{"vocab_size": 16384, "norm": "rmsnorm", "init_std_up": 0.0188, "optimizer": "cautious_adamw", "final_lr_fraction": 0.0}
Each number is 128 + 32 x the weight over its row's rms, rounded and kept within 0 to 255. Layers, rows and columns count from 0. The size above them is the row's rms in percent of the matrix's.

# layer 6 attention query, 768x512, rms 0.0396, rows 150-191, columns 384-447
size [106 145  93 106 107 107 102 109 102 146  93  87  84  84  80  80 102  93  85 105 101 107  98  92  92 103 122  99 119 103 108 109  97 115  95 122 120 136 105 103 134 111]
[[148 152  66 139 126 118 127 165 159 192 124 146 156  70 118 153 123 143  93 184 125 136  99  94 114 107 127 178 117  98 134 118 124 117  92 109  75 114 152 118 115 147 128  88 147 121 114 137  82 159 104 130 130 161 195 133 159 138 129 136 135 159 123 172]
 [ 85 150 136  80 122  92 110  86 120 115 162 108 178 124 124 124 149 183 150 117  84  77  66 115 127  99 145  99  99 156 139 162 125 151 181 125 120  99  87 102 123  92  92 124 120 119  83  95 194 163 123 144 144 150  77 165 134 157 145 170 148 140 128  94]
 [133 136  56 175 152 101 122 102 137 131 128 132 223  55  97 147  94  87 172 206  87 111 125 135 137  57 116 130 195 132 152 147  94 109  85 119  83 152 146 121 170 120 127  92  86 110 105  78 123  67 148 114 112  57 123 132 107 134  85 156 120 161 142 126]
 [117 157  82 114  88  58 157  85 161 150 101 140 144  84 132 146 126 136 203 177  94 107  96  94 104 156 146 104 131 162 143 166 118 112 169 107  90 133 131  81  61 137 102 123 159 114  95  71  72  76 105 136 177 199 150 166 113 134 110 156 210 131 108 124]
 [135 131 120 120 159 151 176 118 138 153  96 140 167 107 160  97  77 109 133 117 222 139 158 115 114 140 120 137 113 181 198 125 124 123 159 101 132 124 151  61 105 130 128 141 162  85 139 147  30  90 108 131 170 134 176 192 100 167 131 112 119 134 140 156]
 [124 141 108 119 111 154 109 129 106  56 153 107  43 130  84 164 175 178 145 119  56 134 102 116 120  98  98 164 127 124 127 139  62  86  89 133 152 132 146 137  98  99 116 160 172 150 120 103 133 102  90 160 128 130 113 137 116  77 178 111 134 135 109 134]
 [139 121 160 112 171 175 109 128 156 126 160  48 195 147  59 137 135 140 146 118  44 127 157 103 108 124 134 105  95 136 123  92 158 115 102 109 144 128  91  80 128  94 176 124 143 132 116 156 165 214 112 132 162  99 123 108 179  92 147 151 100 114 127 107]
 [102 140 133 114 155 134  95  67  64 102 159 140 138  65 108 138 157 179 107 187  77 105 125 108 144 127 162  80 130 116 112 160 144 144 181 152 153 101 114  94 115 108  83 141 133 141  99 130 121 122 148 148 123 131 116 160 147 126 113 192 141 139 114 131]
 [154  94 134 170 147 138 105 103 145 141  82 202 160 144 147 155 135 132 170 138 114 125 148 115 123 104 146 119 200 116 130 123 158 168 150 110 113 130 130 110 141 107 119 144  65  89 104 148 118  94 107 115  70  70 207 169 110 146 130 143  94 148 124 175]
 [ 93 147  71  75  90 134  83  94 114 125 167 124 164  96 145 132 143 177 100 129  77  90  86 100 100 125 156  62 101 138 148 173 153 141 148 149  79  88  88 126 108 112 103 135 176 128  90  69 175 138 122 186 140 183 111 159 166 133 104 147 151 121 143 105]
 [139 146 144 122 122  96 141  80 122 112 126 119 135 166 111 170 126 152 140 187 133 150 127 167 125 141 103 165 124 119 160 159 149 172  98  62  82 139 109 131 130 139 137 112 154 128 147  93 120 105 110 142 145 198 161 101 119 143 107 104 131  62  98 170]
 [118  99 113  79 202 137  61 102 155 123 159 139 170  77  87  86 124 148 210 139 156 108 114  95  84 131 141  87 121 102 151 103 104 152 123 133  99 125  94 132  85  97 103 126 123 138 129  99 118 153 136 171 121  48  72 102 169  82 137 171 137 139 112 140]
 [136 141 167 133 111  55  99 112  69 106 144  85 109 159  97 161 193  90  73 185 129 160 154 141  98  86 105 127 162 183 142 146 170 177  77 146 137 176 133  69 103  87 161 113 121  89 113 176 159 174 135 143 162 172 145 112 164 167 121  81  88  36 127 145]
 [139 145 123 207  68 128 120 153 166 142  83  80 177 176 173 129 138 164  91  62 159 130 173 129 139 104 139 149 156 137 104 147 168  73 144  99 169 115 119  79 175 132 128 128 170  91 111 181 158 159 132  83 132 111 165 153 143 120 152 149 127 143 140  87]
 [159 128 117  72 109  51  77 112 113 154 126  86 195 172  81 171 206 103  97 136  89 156 135 149  81 124  86 136 123 154 111 191 106 199 108 209  62 166 145 105 117 118 148 111 177 106 118 169 170 146 117 148 128 118  85 148 139 117 144 154 165 107  84 153]
 [ 75 118 223  83  92  82 117 132 133 171 146 165 141 170 162 160 192 103 138 145  63 155 135 148 122  64  55 135 133 145 132 143 103 175 165 165  92 126 145  83 174 116 122 116 110 139 136 173 183 146 105  92 128 153 100 131 145 155 132  90  92  87 150 119]
 [135 189 136 163 162 156  97 143 107 108 145  97 131 107 110 111 163 111 156  81  70 104 120  88 134 102 163 133 100  97 133 144 127 151 117 123 130 107  98 114 176  96  92 127 127 158  60  96 154 163 131 162 160 130 117  62 116 114 104 195  55 143 146 131]
 [155  94 159 107 163 146 113  60 134  97 170 163 184 124 132 135 110 135 181 114 152  98 101  70 143 110 164 120 130 103 141 122 127 154 125  77  72 133 117 131 134 132 135 164 130 141  78  78 168 181 140 171 107 205 183 143 106 143  61 114 153 149 128 131]
 [135  91 108 126 130 103 122  93  87 196 114 138 173 140 149 128 157 113  98 164 158 155  96 184 113 117  98 102 153 160 147 119 173 176 178 101 117 117 175 108 107 174 127 109 165 117 123 149 100  95 127 131 181 103 167 134 137 146 131 143 133  68  81 206]
 [156  94 102 139 114 136 163 156 196 151 165 135 147 196 110 145 167 162 127 119 140 160 101 142 121  78 106  96 144  91 121 129 106 143  47 130  86 137 174 133 112 111 141 119  80 103 148 121 119  79 100 116 155 178 134 112 154 134 138 108 140 129  69 173]
 [161 118 113 105 155 113 159  71  73 163  75 147 125 172 118 102 131 149 114 141 113 142  88 137 176 171 142  98 138 137 137 100 120 127 105  90 119 170 122 101 143 158 192 194 109 123 134 165 113  53  92 163 113 172 130 188 119 143 127 141 181 130 128 139]
 [106  99 138 123 161 114 148 117 206 140 115 139 123 157  61 189 134  71 133 133  69 189 143 157  78 132  96 148 125  85  83 158 190 140 161 143 126 214 130  98 100 172 180 102 177 148 174 141  89  71 133  82 147 106 112  93 186 106 108 127 184  77  81 164]
 [ 82 140 148  92 100 156 141  89 115 143 135 118 165 109 120 113 124 209 135 120 203 120 119 120  99  75 133 141 120 176 146 142 146 105 145  86 168 123 139  62 145 143 100 102  63 111 109 133  57 117 145  96 105 111 121 114 135 158 145 159 115 150 123 115]
 [150 149 110  76 156 122 175 117 128  84 149 141 117 167 168  91 136 140  83 110 118  80 133 124 137 150 147 115 109 179 130 125 167 123 131  76 129 130  78 169  82 155  87 150 138 161  63 191 132 114 174 211 124 128 141 144 139 154  75 120 129 139 117 128]
 [177  98 155 169 157 144 132 141 120 118 137 160 138 127 133 174 173 117 131 185 112 161 137 189  86 135 126 117 187  57 100 152 140 144 127 113  99 133 166 145 141 150 109 123  90 174 118 170 112 117 190 162 206  86 162 109 154  76 145 129 119 130  77 203]
 [101 144  97 124 112 172 170 119 108 150 126 125  92 134 152 106 165 165 103  83 138 131 141 170 155 169 137 132 165 208 146 193 168  96  65  71 120 105 112 187  92 123 112 108 120  91 155 123 117 158 186 113  65 164  73 137 143 118  81 112  83 155 151 128]
 [119 152 113  96 140 121  95 161 132  95 154 127 149  88  99 157 133 116 101 137 112 112 101 131 150 115 108 109 128 206 195 141 133 176 125 137 125  84  86  56 102 147  92  95 166 142 117 140 123 186 115 143  86  90 101 146 178 148 113 122  99 109 170 164]
 [126 164  80  79 107 123 142 173  96 156 177  99 141 139 146 123 192 113  86 144 121 123 115 106 117 120 109 105  81 119 132 118 116 166  57 133 122  95 105  81 122 128  89 107  96 160 110 108 125 119 149 199 152 192 111 115 152 150 131  95 141 105 146 119]
 [108  82 151 100 118 138 130 156 130  96  88 104 134 186 141 110 161 138 155  34 129  96 111 102 125 235 172 100  97 200 118 141 171 146 166 103 149 163 140 135 133 110 119 131 128 123 115 116 145  96 134 141 105  95  72 137 118 144 158 123 122 128 137 127]
 [121 104 111 102  73  81 120 190 143 108 132 127  62 152 118 133 133  76  71 171 101 160 140 132 121 144 110 159 137  97  77  85 126 143  98 153 200 161 109  96 125 170 130 123 121 136 148 153 103 140 103 120 121  95 150  96 206 161 140  85 111 112 159 146]
 [141 129 109 192 125 148  90 189 142  68 109 172  97 141  75 105 157 130 156 107  69 131 134 109 128 109 118 103 153 133 128 146 133 123 136 146 206 127 130 123 159 162 152 135 131 141 112 135 144  97  78 145 176 108 133 130 100  98 190  95 138 123 126 169]
 [110 204  92  83  68  65 174 146  54 147 132 113 108 103  98 126 215 148 151 116 134 112 135 120 112 137 161 111  65 165  99 186 178 102 114  80  81 150  98 161  87 123 113  97 151 109  97  49 149 122 121 139 152 156 129 171  94 124 128 150 176 132 108  79]
 [132 151 191 139 173 139  93 143 123 168  97 126 107 165 105  95 136 136 107  29  97 104 127 103 121 136 152 140 143 151 134 157 144  99 103 201 111 123  97 142  80 147  81 101 133 122 146 137  72 106 138 102  94 168  79 134 141 140 134 109  62 103 136 138]
 [ 87  89  90  62  97 132  70 113 151 145 147 144 142 166 206 135  53 153 152 135 155 131  77 147 143 109 126 108  94 135 125 110 128 148 136 164  93  88 141 157 160 114 113 148 171 145 100  91 138 155 135 105 126 173 118 174 136 161  82 132 145 167 146 106]
 [112 181 115  93  95 152 156 170 114 145 124 107 156 119 123 124 140 112 176 133 138 133 134 131 127 127  72  94  88 196 181 109 139 101  56  71 111 127 134 124 138 141 123 112 101  70 156 115 117 131 100 144 125 142 100 109 174 138 156 124 145 160 171 102]
 [110 181 128  88  72 129 118  62 119  98 178  62 141  97  91 154 131 203 101 135  92 108 105 138 112  89 129 127 111 136 147 137 126 158 114 125  84  89  94 109  85 112 119  95 145 109 102 105 157 157 109 149 140 149 130 104 158 146 101 145 175 131 115 108]
 [112 155 108 118 127 124 113 128 160 140 124 118  78  70 106 153 152 117 102 137  95 111 125 165 143 114 127 148  90 134 130 159 111 187 112 179  65  82 110 135  75 109  68 100 157 107 144 128  76 119 116  94 103 116 114 149 103 183  65 126 142 171 138 106]
 [154 150 136 193 104 145 140 152 153 136  93 112 138 172 126 107 121  56 165 103 142 150 184 103 129 147 115 156 162 138 140 123 148  94 111 100 156 137 138 123 141 130 144 131 132 121 108 138 131  72 109  90 161  90 170 110  90  84 130 111 141 123 115 137]
 [147 116 126 162 153 191 117 115 171  99 116 101 139 192 102 104  79 196 191  78 115 146 165 132 146  67 111 162 181 120 144 139 112 106 171  91 182 122  95  96 175 163 125 122 130 151 113 135 159 108 102  92 117 134 106 124 115 106 197 120 133 100 116 122]
 [140 141 141 136  89 166 139 155 129 130 109  96 146 184 169  88 121 132  99  29 185 120 123 153 135 150 140 160 138 140 150 115 177 155 134  87 179  87 115  71 153 175 119 191 139 113 149 148 142 207 106 121 109 142 127 128 141 155 166  98  75 111 179 133]
 [135 145 107  97 164  79 108 151 143 148 112  84 156 135 123 115 156 134 148 104 115 102  94 116  94 121 121 146  63 167 146 145  88 199 121 112  75  97  81 129 112  67  90 109 106 121 124 136 132  89 134 172 131 111  91 201 115 175 123 138 100 122 130  96]
 [179 131 158 181 124 159 144 171 205 106  73  98 111 149 125 139  32  74 159 110 151 167 167 117 123 106 110 214 147 103 103 107 107 135  59 115 101 127 138 147 156 134 134 136 130 140 133 158 109 120 123  79  85  97 172 147 134 115 116 109 123 140 163 182]]
# layer 6 attention key, 768x512, rms 0.0373, rows 150-191, columns 384-447
size [109  97 109 102 104 103  93 111 106 103  85  96  91  96 104 110  90 114 100  93 113 132 104 113 126 107 101 106 115 103 103  98 105 107 103 101  95 107  98 109  94  83]
[[155 130 174 112 137 154  80 154 118 105 123 107  97 190 134 153 152 154 167 113  83 157 161 156 187 184 132 133 110 124 131  70  60  98 114 159 168 110 143 105  63 102 124 129 131 149 137 135 124 174  86  93  99  63 138 139 114  67 133  92 142 154 126 163]
 [ 78  93 129 116 104 122  60 124 152 115 129 106 139 122 104 112 106 109 130 138 111  83  94 130  74 168 121  73  92 154 144 184 162 153 139 173 154 161 134 119 169  99  99 197 148  96  73  72 113 121 184 148 141 171 139 240 138 115 120 156 104 145 127 104]
 [125  85 148 139 136 112  90 101 120 134 149 169  50 113 118 141 125 104 117 129 171 126 173  66 165 139 148  94  80  83 130 136  87 106 130 110  74  99 121 142  93 137  94 188 131  95  92 147 133  97 112 152 134 188 103 125  97 108 108 119 138 160 151 118]
 [165 142 187 114  83 134  77 126 141 167 169 110 154 103 164 156 118 138 143  98 137 121 121 192 198 135 121 121 123 111  94 123 170 108 134 127  72 140 127 123 172 164 138 110 141 173 129 121 131 180 146  82 120 130 127 127 205 132  85 102 160 128 140  80]
 [144 173 124 104 100 147 103 105 137 122 147 132 171 154 131 140 152  99 118  62 116 118 115 109 166 159 129 161 139 161 115 123 132 145 123  66  91 104 127  79 118 123 198  90 104 141  68  93 139 214 107 147  91 138 118  74  60 102 111 166 125 133 177 133]
 [123 164 160 158 119 129 157 134 106 227 152 120  84  83 132  98  79 152 156 165 172 142 180 117 105 153 144  75 142 120 131 134 154  88 140 145  87 139 136 159 126 144  78  89 105 108 158  88 168 106 132 105 117 110 114 101 174 164 111 156 124 160 105  66]
 [117 128 122 109 115 123 134  87 112 133 127 137 101  54  82  42 119 136 170 131 138 100 102  86  74 153 128 139 105 164 163 203 142 143 134 124 165 184 127 128 130 139 127 118 173 143 136  75 125  96  94 156 108  97  99 183  99  82 130 148 184 126 124 160]
 [127  83 121 129 112  72  91 113 103 108 137 144 173  92 171 102 150  66  72 181 162 107 107 165 173 135 155  98 113  96 137 125  62 122 165 125  90 160 134 108  79 128 122 135 121 124  77 117 151  58 166 146 131 115 167 110  81 120 124 159 139 124 110  95]
 [146 129 166 110 102 158 187 142 110 128  92  98  61  92 149 154 178 120 151 145 196 172 230 143 137 108 119 191 135  64 141  76  62  88  92 139 132 140 123  76  85 133 211 136 115 124 142 182 119  68 102 176 116 153 106  48 126 128 158  61 130 128 135 139]
 [ 93 150 164 122  80 122 133 201 126 182 169 119 151 137 108 153 159 146 156 123 159 124 126 107  75  67 122  70 148 136 111 205 143  81  74 171 137 132 132  99 162  96  83 101 120 167 131 132 111  92 146  99 184 173 134 118 148 177 157 158  90 138 119 101]
 [168  88 109 147 149 132  89 164 177 183 110 136 136 107 124 114  99  92 121 140 125 139 156 168 107 102 112 133 103 125  91 162 124 135 141 144 116 122 134 170  97 135  86 104 170 140 170 149 169 107 128 133 118  81 145 125 144 115 100 105 142 119 130 144]
 [131  97 123 146 121 100 127 164 142 115  84 105  89 142  78 158 117 167 110  92  96 161 123 133 104 126  88 114 117 201 153 176 166 135 152 120 161 155 143 119 127  57 185 137 147 110 170 102 106  96 122  63 146 148 126 160 133 135 129  92 106  77 106 165]
 [126 120 162 125  97 193 125 111  92 118 115 147 149 112 179 114  55  97 127 127 171 136 182 175 119 115 119 144 175  86 130 130 184 133 130 154 131 107 200 235 131 146 112 141 154 137 152 112 115 106 120 143 138  90 178 112  66 157 127 108 148 119 127 146]
 [133 132  87 112 134 150 172 108 115 138 160 137 116  73 149 113  79 103  91 172 154 109 110 177 117 168 147 148 155 107 144  94 144 129  59 112 164 199 141 179 149 127 144 137  99 144 152  61 102 136 134 135 133  80 106 145 138  53 106 158 147 118 142 135]
 [113  90 171 172 139  70 106 127  81 109 131 180 130 125 115 123 119  96 112 183 157 180 151 173 130  93 119 172 138 143 112 153 130 156 156 138  97 168 173 139  84  81 116 151 117 131 173 164 128  88 119  95  90 123 165 143 102 141 102  86 148  85  92 150]
 [154 101 124 132  80 135 161 178 172 156 146  99 116 163  83 124 158 126  55  84 124 198 140 141  92 132  72 140 166 181 189 155 171 154 111 103 185 147 109 175 149 149 207 159 104  86 160 186 135 129 154 113 108  93 131  70 126 104 154 125 107 104 117 110]
 [141 113 116  58 122 136 120  94 156 104 112 148 141  92 138 113 205 124  92 168 108 155  87 118 101 154  73  71 149 102 155 168  71 125 164 160 123 146 138 102 110 109 105 105 137  76 116 132 162 125 159 113 119  98  88 110 139  83 113 167 116 127  92 116]
 [100 135 157 116 161 116 140 138 111  92 148 148 131 119 105 168 134 144 116 128  92  66 162 121 145 104 141 136 100  72  76  87  43 118  90 127  58 108  66 157  90 140 186  70 107 165 118 131 101 144 125 212  81  97  92 127 110  84 120 155 108 158 209  94]
 [160 111 131 160  84 112 135 143 128 133 176 123 121 123 135 169  92  83 111 125 134 202 166 134 138 139 102 187 146 155  82 158 152 104 101  50 151 153 208 158 123 121 210 141 104 127 165 159 167  99 116  88 155 174 144  83  84 126 125  98 143  82  75 181]
 [100 106 112 157 141 160 156 147 142 167 153 141 148 150 145 154 118 174 138 151 190 156 182 156 154 111 133 156 186 140 107  70 105 123  90  47 158 125 156 146 136  98 172 102 114 125 159 134 171 121 146  78 104  86 166 114 179 165 140 131 159 141 107 183]
 [169 141 125 130 103 121 154 189 113 150  94  78 141 123  88 157 132 172 160 106  80  93 118 127 142 115 128 153 105 106  95 133 121  89  90 174 132 131 154  90  61 134 163  78 167 177 124 135 111 142  72 145  80 142 130 157 106 118 124  93 132 185 114 121]
 [197  76 106 170 131 106 105 145 104 157 121  82 144 160 145 163 152  97  62 144  63 219 169 179 154  81  71 192 118 105 110 117 118 121 110 129  77 127 159 123 104 177 124  89 144 131 187 177 127  94 134  92 150 100 168  96 102 109 100  81 105 106  88 165]
 [ 50 140 116  96 144 104  74  81 118  46 131 168 147  98  99 125  80  74 103 164 140 107  68 147 163 156 141 149 122 205 158 110 136 140 126 101 156 128 182  85 129 142 145 135 166 111  47 107 137 129 155 193 105 169 126 159  27 113 122 161 161 107 124 123]
 [105 148 168 111 103 147 143 100  89  96 124 167 130  83 106 139 175 101 182 126 107  55  83 116 160 135 167 132 133 118 163 159  96 132 122 166 184 100  44 154  98 115 141 132 108 133 130 111 120 134  98 165 129 114  96 153 104 142 114 139 111 155 167  84]
 [146 125 147 160 133 132 170 144 132 143  97 118 109 126 135 146 138 102 116 146 168 212 222 151 122 132  57 221 178  93 119  64 126 101 132 102 121 111 153 119 108 175 171 145 128 107 184 173 133  80  97  76 138  96 149  96 153 126 139  42 109  50 105 195]
 [178 117 172 110 137 179 139 108 112 123 153 133 125  78 110 169  81 152 170  95 151  76  80  84  89 147 125 141 150 102 150 129 182  95 150  57 137 109 153 122 134  98 104 151 160 128  81  79 165 142 125 118 135 114 141 155 157 102 157  93 116 179 177 130]
 [158 137 127  95 194 120  82 162 117 150  69 125 101  87 111  96 150 170  75 142 120 116  93  90 105 109 116 124  50  90 102 163 119  89 152  95  95 142 131 114 101  58 143 106 178 182 135  72 172 109 130 131 165 121 132 178 130 161 156 120 142 127  93  82]
 [ 89 185 194 166 115 132  98 126 150 126 131 153 174 172  89 150  84 126 206  92 121 133 110 160 147 109 121 131 146 130 122 137  82  97 141 176 129 107 130 117 128 106 124 130 152 160  82  82 104 218 121 107 118 123 159 186 158 175  99 106 171 122 143 115]
 [121 130 122 137 134 122 119 186 188 124 143 142 152 126 122 171 158 118 184 148  79 113 118 132 104 132 126 115 166 148 156 148 157  80 151 168 192 103 101 106 138 108 102 132 160 159 125 121  92 143 150 109 142 139 146 136 139 178 148  96 106 105 174 118]
 [173 113 104 126 116 116 127 125 117  97 128  71 107 121 136 143 120 162  97 163  98 158 169 165 142 151  82 143 120  92 168 120 161 104 105 163 166 111 145 149 108 151 162  82 136 175 156 192  84 148  80 131 148 108 124  91 137  87 143  63 166  82  70 151]
 [ 96 145 159 143  99 134 177 156 137 167 145 115  66 139 105  82  83 155  69 218 175 151 155 105 103 152 160 112 111  86 164  99 118  86  81 140  70 128  89 146 133  99 158 149 115 168 151  99 146 149  97  89 134 132 130  74 148 165 114 161 141 125 111 140]
 [100  74 135 116 132 185 139 169 135 100 158 136 164 143 149 121  91  91 148 119  98 124  96 128 175 121 125 130 135  70 102  92 110 186 179 143 151 132 119 174 126 138  94 109 164 128  57 127  86 150 182 123 116 137 159 174 159 130  70 131  76 162 123 100]
 [101  81 133 128 105 133  77  82 145  24 163  65  86 113 164  76 115 135 148 112 167 106 100 164 133 126 112 101 160  79 132 165 135 125 118  90 196 147 166 146 157 105 129 128 138 118 136 102 150 140  92 173 152  92 138  74 124 149 124 148 187 121 144 115]
 [143 177 168 145 126 134 152 147 125  86 106 121  75 140 104 154 139 134 150 149 105 122 190 140 101 154  90 148 168 155 147 148 164 166  76 138 143 125  97 102 160 123 127 143 100 106 151 163 104 157 124 140 155 129 120 136 182 163 165  96 118 144 137 146]
 [142 128 152  99 132 122 115 111 155 131 127 159 100  83  97  89  76 177  92 133 100 122  91 126 129 152 102 139 137 164 172 144 200 137 164  74 117 151 175 116 167  61 186 156 186 148 111 102 154 214 167 121  74 185 131 220 102 128 101  83 108  81 102 104]
 [ 78 137 121 113 140 100  75  72 110 173 148 164 112  61 147 140  91 141 198 150 170  93 111  59 144 151 185  60 120  73  90 151 154 144 149 130 102 120 134 109 150 127  75 146 177 103 115  55 153  81 166 136 121 167 145 188 138 149 132 176 144 178 104  83]
 [132  90 150  88 157 128  83 129 130  80 128  98 114 134 180  93 114 135 125 168 163  95 129  88 142  63 185  82 105  69 116  95 119 120 155  93 124 153 162  70  72 136  89  87 148 122 125 179 128  57  98 144 131 171 200 122 129 148 130 128 155 173 142  86]
 [132  76  40 133 131 143 129  93 110 137 159  91  50 112 182 132 114 109 122 201 165 139 151  70 122 131 139 147 164  38 157 151 109  78  83  69 135 123 184 151 144 158 130 129  71 158 118 137 119  97 120 121 116 149 118  80 137 107 125 102 173  89 163 142]
 [108 140 176 205 112  82 151 104 132 192 104 137 130 130  36 135  76 136 140 157 129 105 114 123  57 110 124 157 104 183 112 116 125 126  48 110  65 108  83  93 137 120 185 142 173 161 116  87 112 148 118 101  84 135  94 131 114 155 118 107 154 141 202 114]
 [119 140  85 174 128 146  94 151 132 125 126  92 161 196 107 156 111 148 171 136  95 141 149  98  79  89  69 146 115 153 158 159 154 132 129  85 200 145 158  77 139 100 134 120 111 199 157 110 122 109  86 124 126 117  95 138 114 135 154 105 134 133 158 124]
 [159 106 174  91 125 153 128 154 138 128 163 139  98  78 123  94 131 108 163 111 203 115 129 100 117 103 155 113 138 121 144 115  97 126 123 157 158 124 134 111 132 122 110 126 167 150 163 169  87  88  86 178 145 131 165 109 159 173 121 130 110 206 150 150]
 [ 98 103 129 187 135 136 138  81 106 144 180 135  48 128 139 102 100 203 145 164 169 107 160  93 155 133 159  98 135 112 103  73 136 116  62 103 130 108 156 150  87 192 139 129  89 131 182 158 138  55  70 159  74 108 143 123  78  72 145  99 178 158 135 141]]
# layer 6 attention value, 768x512, rms 0.031, rows 128-138, columns 384-447
size [100  95  94  99 101  97  96  95  98  99 100]
[[105 153 157 131 140 128 178 135 126 117 128 130 186 123  87 125 240 141 161 107 141 144 140 180 134  78 113 107  99 160 129 161  75  59 168  97  76 124 135 119 113  54 134  75 124 130 131 145 150 116 115 107 142 112  95 111 172  78 111 125  92 145 150 163]
 [142 152 211 148 148 119 155 103 130 122 143 109  59 151 109 134  83 144 137 161 107 153 138  91 145 177 140 104 126  79  86 148  98 140 132 147  95  73 123 163  85 130  99 170 161 125 120 104  98 173 144 136 115  86 138 119 162 161 113 128 182 136 170  81]
 [139  89 151 128 135 124 137  88  89 150 131 125 170 125 167 115 112 125 113 164  97 130 132 139 131 179  99 143 205 102 121 148 127 119  91  58  93  83 138  72 162 124 155  92  73 113 117 138 160 132 172  99 106  50 153 146 167 115  86 155  98 116 160  90]
 [ 75 188 133  98 172 103 132  96 162 123 146 120 158 118 128 136 160 164 144 128 204 117 110 125 164 127 130 112 156 172 187 132  89 139 155 138 111 121 149 136 163 168 165 118 131  85 140 177 198 140 108 108 161 129 139  80 139  84 199 132  76 130 103 108]
 [162 131 119 123 171 124  80  79  66 162 121 147 174 153 160 145 122  73 157 172 103 131 167 150 155 114 113 117 100 110  77 110  97 161 127 167  93  61 116 132 103 130 132 112  69 157 144  99 143 110 150 129 114 120 147 169 136 129 114 139 134 132 114 116]
 [183 152 149 127 144 132 161 151  72 168 105 134 116 138 160 157  70  97 152  78  97 133 120 144 122 102  96 127  57 128  87 121 145  93 133 110 134 160 147 195 153 143 147 118 113 143 124  85 109 104 122 123 113  10 150 150  91 111  77 123 115 101 146 143]
 [120 117 180 136  71  89 142 146 102 105 120 152  54 163 128 132 173  85 102 125 146 147 116 143 157 126 106 145  67 102 119 149  89 142 158 163 122 163 123 142  94  78 114 125 145 137 116  98 159 174 142 150 147 164 105 136 126 100  92 137 127 139  92 102]
 [115 100 114 135 201 114 120 127  93 136 123 107 112 147  89 121 147 157 155 194 107 115 118 111 160 170 128 129 170 136 168 130 128 234 131 136 162  67 119 111 156  98 138 150 103  97 112 180 135 168 131 118 171 125 148 112 111  88  90 144 153 142 130 110]
 [132 136  84 106 100 148 122 178  95 143 110 123 109  90 115 114 116 190  65 108  92 148 109 163 152 216 142 123 128 212  92 180 164  97 112 132 145 101 142 151 100 132 143 102 156  92 136 154 132  99 119 133 115 164 129 136 160 126 140 124 144 132 107 144]
 [111  88 103 132 137 186 139 108  57 142 145  88  73 165 147 108 129 104 155 189 119 124 114 141 139 100 128 103 115 119 148  77  94  54  74 172 164 118  99 143 133 164 161 133  90 112 146 143 109 102 153 134 122 105 134 150 141  83 132 122  96 128 130 152]
 [114 140 126 114 175 127 113 119  60 169 135 121 141 123 186 120 176 104 134 126 157 140 120 136 137 150 139 118 173 161 140  97 107 120 155 137  81 137 131 151 129 103 144 173  73 150 138 111 197 104 170 120 115  83 190 159 197 132  73 147 116 131 163 115]]
# layer 6 attention output (transposed), 768x512, rms 0.0277, rows 128-137, columns 384-447
size [110 103 107  99 104 115 103 107 101  99]
[[153 163 133 114 127  78 118  74 212 116 139 123  94  80 135 145 165 127 133 177 101 185 108 216  48 157 150 155 183  91 142 134 210  96 107 137  74 147 111  91  91 163 107 152 141 107 123 120 128  94 114 124 140 134  85  71 162 122 125 114 143 147  97 161]
 [ 84 128 179 114 119 130  93 162 110 159 118  88 104 129 148 125 122 148  53 126 166 255 151 113 105 138 174  97 192  96  85 112  83 119  83 176 193 209  39  55 138 115  89 133  96 172 183 191 138  93 123  83 134 148 115 157 163 134 209  80  90 134 137 156]
 [113  68 142 121 119 146  98 147 117 184 108 134 155  84  97 156 145 106 102 122  51  70 164 117 167 132 172 133 139 182 125 134 142 163 122 145 141 143  79 179 132 130 137 196  95 167  95  72 132 100 140 115 122 124 141 105 144 128 140  72 115  88 141 132]
 [119 146 123 162 141 123 165 124 118  94 129 133 145 146 129  80 114 133 107 123 146 126 150  99  94 146 151 107 161 125 157 113 121 130 110 178 134 116 131 146 112 143 172 109  64 132 138 214 149 126  92 119 137 110  82 197  90 139 105 123 166 140  85 143]
 [ 85  61 159 186 168 186 140 180  99 136 111 124 108 174 162  93 141 149  80  77 148  79 168 121 132 141 124  82 134 153 146 129 137 122 136 112 177 140 145 186 121 126 108 145 127 149 182 120  77  91 156 122  83 114  86 214 137 113  87  86 119 125 146 188]
 [111 163 122 143 120 150 146 168  24  96 137 118 128  99 175 109 117 142 142 102 123   0 140 171 169 160 179 133 145 140 142 128 152 108  97  86 133  95 151 166 131 117 129 155  43 103 148 108 191 125 112 140 120 108 115 176  95 125 119 129  80 105 128 123]
 [134 122 157 118 133 162 113 120  99  99 115 102 141 111 115 133 142 121  89 143 161 123 145 131  83 110 138 139 128  84 103 111 145 159 111 159 107 150  96  92  93 124 116  83 135  98  40 158 141 151 161  94 124 186  76 131 141 145 110 116 139 150  85 155]
 [165 141 104 153  95 105 116  75 181 144  54 171  65 195 105 120  92 142 121 113 131 120 124 107 197 167 161 169 103 146 192  95 143 128 140 147 122 117 112 181 140 108 122 160 129 164 120 146  77 151 139 119 102 134  93 180 147 126 128 123  94 182 114 145]
 [159 111 143 124 107 162 116 126 162 161 139  99 102  75 140 169 111  40 107 144 121 248 137  97 129 147 102 172 171 168 103 108 100 154 123 113 154 112 152 163 143 152 116 134 107  85 145 171 110 242 155  83  97 190  76 139 113 111 109 147  85 178 129 166]
 [ 99 125  92 143 127 100 124 141 125 191 101 173 181 147 150 104 191 162 106  83 134   0 125 134 155 141  69 107 113 149 124 107 143 116 193 148  47 152 139 199 130 151 121  54 225 146 137 104 158  62 158 126 165 175 166 186  98 215  98 145 135  80 150 130]]